Each number is 500 + 25 x the weight over its row's rms, rounded and kept within 0 to 999. Layers, rows and columns count from 0. Numbers have three digits each. The size before them is the row's rms in percent of the matrix's.

# layer 16 attention query, 128x64, rms 0.158, rows 43-127, columns 0-63
095:498459498504517486511554520457479484487464493495503505538541512480492526502504437554501545549522535494508511512508502496501517480496538513511554535508505483538481523473490500491522493527508530
089:493522486461568500523534526459488520500495532531503507459478466491471464480517492507489502489494467498497490485526512486520537476497468487485454512518474522486563498491460480483501507481458533
109:508505511541497495462482519517517475507495480512512525478478530512476505467506556494480497456484493501496474526462535535498522541479526505506469465486497492493465459460499497443500503462500443
114:524484546447516467495509488494478503514469534517507510499472523523460559541482489503512476534526492511521497489500515486474578438504466484496509504506489542515477506489497479506477506515499481
098:469492512483539472496495536493507485515515510502518496453469469488479514471471494481494518476448502504490481495502552527520533495466533520558496507519517479517523463480448510446493498460481503
087:493449509505466512478505494517514499505540482517525524479524509509491506512520497441497490494494499476499448492452538472516514515499554501530550437503551488501473496485507486481484504481540479
107:513492485473451500474497498513491510501486486483534491492533560515528528513525490535519464468547525501445534539539508509516516540483465532511488475534516516504486465511510505490533481474526484
105:506473514512470516490495514479501520464490515462528514473522469510534509536521446506471478497498480477486531482499578508496526478479493486499518485502494488433530480460489507497477440507502487
090:507548482498565487453482526497461493490506522476508522540502548511538509527481515509519485512489495510477490507513486494520460472455453552540505535508519505516526497488454511493518517486512503
099:525511518508491453483535521517515490533496467489496482543524499484517485500550486513515490501503517503460515495527507461494452483493493505494462502498507489562503485495511511533546565546532536
087:499506496503523501488470503513459540491481498502530523464491500475471520509525453513518506507506497499543506488541501559477446474492509536498522458476539521500517491495480506504526465506448443
088:545495502471526515510535489473489507510492491557512508486517500499510507501540482496529511528543510472524485459511492462530470503495499481477512504480530423503540468512535536496465491473533525
110:492546519500476505473501502515537529475498468498485465531520471514518478524493451496474483475476523540531503517506495483496492524481515521520444484445485520541491471508495473503494547513460454
122:528505474449517487522513520490480472490488523472495535513520470478518537547472536511539481509534521517501526513533479499474507517546499485484511485550498468502515493530508549531501476454470488
108:516489486484502493522491509471446519505473497510516469495521488492521494501533456532524478490529534500470512429548443498499512511498493507523475499475509453475504474505494509502472444471530528
120:508514547484501462532482492462443468494451490478540551493481509485541507518542523514512491532530530506491506528517521500497550518524527485530519530507485519469508472504516481487473481506523495
114:485450542517495523494491514533533508477533499497500465508520515517535510480481481518456504496469517470481474479527478506509491446496477520531455501496480524432515477497509497501536446480478492
123:534535523521491498511542538502501497527511501463479496499471538500509469472529511514549465512531475515523480476505521430495489541494499501444459514505484515542505502534509525477520493481489486
098:471477491464507493556488491489482484486509488543466502506537491526524472466450527496496471493503471493490478513499515476497501545526502440503487472518517488527530480490503512497481506471417497
096:518522490490448488498450462455491529529466507497470509515490481503537524502490526519491528477537456514524481526504467500473513544517501532512500478515459490502502443503462504535471512511478475
097:478511498519479521501503464517509499540526507509518539498544483471438514498515477451486508513501501482502479495452497484461510486508515458526462478489457509556499444492517471495489489504460515
119:515456524511486517541492469453504517440506467481470534497468534511506495456501529483467506505513517514532502523502494479523506460488517457489504501474518507495506495496434457534487500505478468
083:514531542518513496511507483515461480537527515492468533519435509489497468489509512476513520497482493497471500507490524518547528537477507468539497544523503500495507501446535485553530514539505496
096:523459521534512506517497501459526499496497438493472504516496501480526496455541499505474505471526517485522489500517491473474499495555500440514513516463529508479540475460468501534498515489458488
102:514499510521521511496515518516483478474526542495468548500463487510531479456501512495503530507493516522469474523485489487534525511432519488484509534523495539505472477451511462540511460526478475
096:521473552524531499517509540469549513486525476519490472528507490456504498465486493519443487483527518506494459481490527505495518483539483509433527470463510478495493494470483501512472533502498501
106:512496544515514537544507513473475529465522451484467533496469497497523499458516499473480531462495477501517453482535492468552486468476522486506514476490508508526499533488476460516493468506497471
081:519529475487553486481506497513534521510465508498508535498546519458503533513469538482519510463493499532533468511513485502539521500527478497480480508457473525493457502491526446495468457494527502
107:506460525510515552520478509440508505477510483470497487487496472518518505474535508505429479511497523471534510478530533523522539467508494486518542490479518504501519515502456527497482507484475453
084:497495496493499488543495512510549479457552533509499457480457444468488507480535467526518472517480475464498500497513493474509528474503512448482555529499498501485531509489472513531505504481517508
116:477518492484518458430572504505474511457484508517471483468496513521486511485482503470507500496506532516471488494504504465499506507470557494495540507551498558526463484475511494501509497513499491
118:483510527457471491521443524543510502518501504490492510507498506480504488493487501508462481530495497550459528469504475531526494517538488504563505528478456459454509524507473481489481523537484489
102:552526553498496502457506478497546493488531523495463503522459496490523512515476501528488481524510519522498462503493485524475510498497465495448488552461466495483519510486495520501458525542532475
101:457465531490514534526491479509445506473553477532485519475500484501513476478517514499497459484513498493548498471515520477490481486549512485501545488506522488510508546481503487524462549489456497
115:467497458480521486540502503503494480520507470519496529455516527463512492509471489475495496466494507532507467555478488539503494560475569481494503476478512506541482470456510480490509489496501484
096:547496540549521536477491486513523472512507514511489523532499472502446529497513550498514512486551497505459504440500479515494499481521498466484528515484507527496474527504505502522481516549456496
103:467521481488530542507509478518519497518508467527512508519510460466484513518537439485485515466484530517525503526488482514505537512507493496515504508443490537525518489438516493507482505508562533
077:496463479464467460457513510482497489542472477528534485453488521517470485484496503493522491505545500540468507533489517482493527505490532500514495487536516473484475447507496473486543456511473474
098:494504488524462466479520477509522507537485506522525516499510517516486533490508503517512481487554495488455512504483485487519476545462567561486522498545496460489504485517490485506564477499504515
085:468473523480464442517512478479509502513447480483500502525532495503515518478497463511479488496475491489512499530456485518493480465470504556528502539481520473443532494475502513492508528536489463
102:499496518488502552485489523508556514452497484501485434512511490470540514458522483510463534501523501516532486466478522479514469478502505532446505481498501495521534535486466512522471499494483478
096:535521513531522517466512496478522497538535539530468539553541524521434512485497509512496505484539492502485480494501490541494500506482452505509486466518515529483527495494509479549540488514492511
092:495486530509496534498510468489495518472472539521498502487518460523494527501517494496528515509495466499490526421478513513500467518490497539538488466444497486511529476526466519473559469521504497
084:493510492506493521508516456460515507489490501448455518522517501472545520521518457517506436489482544499530482502482508519493515480468506508502499530519525526532492491473511529515475436527510463
094:526535490472508504470489473491446477501480499511529527449515496504541526511494523498529456491520525503491512490499501504477521556510498484505498499486503501536485410500523511512486454528495534
089:510547541513514487469498483534530501508518469468463527482481488492508506473521482530486478473496520478475485520491519465455511503509467461497490534507495545539448476487512537518516522503555482
103:480500494489545495475507516491447531479504496507481521483537485522474500465514516508474480539479531485476483478499543494504464525471562466499532491519543495489533499484457504519532494493482446
098:486432489506480513529490540506478484538562533488465487480487547504532463497518501481465497526453500468474464489521533479511471511517517506516484495508514487497501481464542473515475498476495496
084:520566512503490478496475511544516476453434521513492477500520486466476506496507485480526496495499502503496530497480476538491484482487471544516425490535530500505521496515510532510497498538476480
089:485510482531508490551502506492494494483459519485474482522473520465480528524495504523516502525523444470510514513541517510527450497507487523516485569493484525473534528550531484501472499477494528
070:517498468541475477507453492477528488489528472468507460509493461518487466493548526477486474510503505470558482517466516487494464495479510518506502495482488483546511491480466497510465513442473471
090:484484478524494500506483494476458506530511500577533512512495500529513466532529490502491500499510513510532528473507465454478475529487534487500488554510496450544511458513496508489448522512506499
089:455517513490478482458522537492443530488482508516506528516496493482541540488518478529494503498503552468496472494536522515460483547526475489516505492543525518485495458474525515515511501493461471
054:526485480519514515562499501498513520463493440540497530486509493487489496490477568518494513525461502509503464482481520473492470471465513493506479491528518496530562530504456515478484485512492489
070:504482516528457511472450503504480483524570515464462508498487516479490515540527548548484498493497493478492535523492450495534525504503522513492485507484471520518500554495490483486519505540524491
058:500493525485520473519513557504514506448505514541486482516511501472522477496505499535516469458488504523477503478490533448493498498508496499477482525513508503551531513553438527489472510464470474
059:508503557528466523518456479506455492470524455458519537473492514467501559501516515538479481478536511517482511492474493478505477508509534482485506473481495458528497472498484481512507528520504465
051:465502515487501508476512526494473495523500506554497487505535488501484490492451493516481537515462431462528474471541518576488513499512483517505521504483512506465519526513488487480467528491513528
064:480501482510523541508512549493486495449468466553498476506533491457495541483483519528458476481512458492493476484507542494489481488513518497499475507461486503561473521514454490485483511477499495
051:488481496462506484460561535461451545498487516507490504500496533534476475515453501478503537566464511535509483500498487540446498486504504493516524499499490470476497495502530494500520509523507510
062:473527495527540458501497566494496481515452536563505507507496481486504495475480505522497503485477472495501474473527567498497521501478450515538487485506502539485505527504493492495466503499501548
056:480495468510496477519481468514515459486477480539505508522517464458539495480482537496469478490508484470461540489506526468478523519457470491483526479489532559484478483516504484511506488487513559
061:520492474460476518462538466480523515523510446455492515515486506477498545512527511480514499486504527503490482521502476495530518528536533487468474465466484500493482485494448500485495478466467443
069:490488497483483506520496551491531495503436566497493472517492497510514482496468498499503482503509494485506531508496501454484513487435481502511524510512506521435511511503575511523542515501523500
065:480546497518562472495520502505531499529487508530511518508493501479451512455529508518499477497488469482506491489475516488535510516473437540503459515510514535485495540485501449472472507490483534
066:476478525494576515528489496497444459504565485543503546505516497528476499487464499489491501507502481477506468505527526543465463504505484469504488502503494519524528521494480508493504512489508548
078:514462518494462505526464498463495492518475466482519466490521524508483482505486503478523483472532491480500519519517505526517494494524531492499470439475480450493481480513544529512510527471555444
097:440475523467502493523538480505506520480481492465462497471476544510485540548506507522468537481509466503505481520465466504493524511482502472486516485510517535485513526490478523493521474501433476
093:508499467500536457489537510508494486550489511494512528476518471504481520476487474523482565495482472490484513468477534519481496504512454521524439497474538511501480455522486498482481494543507531
074:462465502505479524505536487498511535456505463487523465464489492484461527545483517459503519481488493466491480487520520527498494511555555470489511461519484476504489500514479523466507528503530462
101:490490475543468469487517512517561497494478492464496489485505518522542512502536496501486512498561534529496504543472492452488498503484523528491477477530489518511490457469513512538480467476480455
118:486507504475517512445521504486511518454440530475473466518505477486490533541485500498490531499513524493492525484512507572501485467483478539526513518430500516484491514502494502488485514527537486
118:459460482515501503501522487497399533504536516503531521499502527521507499495553515511496506518498518489520490518512486477507470504484496506495531519568501536534528504511476474526532510481511486
117:483519510505486540541477465495497510493522488489499510511510457446499510509517493515469542473538488487475497516568508518525525507476510531464518552504480469519508507533511494490497543506516559
152:498472466506481502531477526466438477501515494502504552492508468543493508478465511481482481521475475491439508475529508535481518479481502463472493474518498488487452480464478496471509541492480493
148:491486504501497493479530502498469524518536479451501522500522479474551472480525484479546483500475566524532491471523529465516479467503508507487524458519484471486513477502488507539512473477507550
131:515511499461489510518498478523476498489510481477524381471517508508497490522510492481539494489512538524484519464524519502461485479524492535468484475447497506495527492526493502511487499496486513
143:491520459494436515482490540514528465509516531460471489523540515509486504492495544503500488534466537536470496498530490518472477510537518482464496469506480508538468519541494516491500474521472482
145:491483483492523467499481553532538469497488528508475492525503491523492451495533501531499498511423460439500492470515489519555490502496500487531503493528528485465507496495504496516519504509540526
148:471515560477482481499482494503500499505509469506501486483487486527507553524514521518532518554493513475491510471516478530444536494503464505514467534465481517443479461499527465527524507488502511
143:503489501525498503501477485493544490479513494527529525479498529511512497469536514525509495508446495516534480519538468494465482538508430486498446496547467489486497446522498511478481482480499465
133:509513479485482476531542486508540486514490502478455472522478488503506495496476519510544478521499495510505535485541494491532475521507506481447485480527532520528519508551540507527466481451536459
137:453492497455540506510501497493536481453480511515504499501554494461480444464500497518482508479483514492490522529512436481494536553475486511500476498477512509543509534492490513490527502479469483
154:518551507499477522509461455486510516490468483497502508523493469503527447519493525509518507476486520531514471529487457491533500488479528535525457505508442454505503490515465537486468527526517504
135:484521484518531469487452493519523515466499508501500546526516534467526515510495469492507513501515530498485485559479519548505533511499456506534512550536473521533513487485478521514554489496480523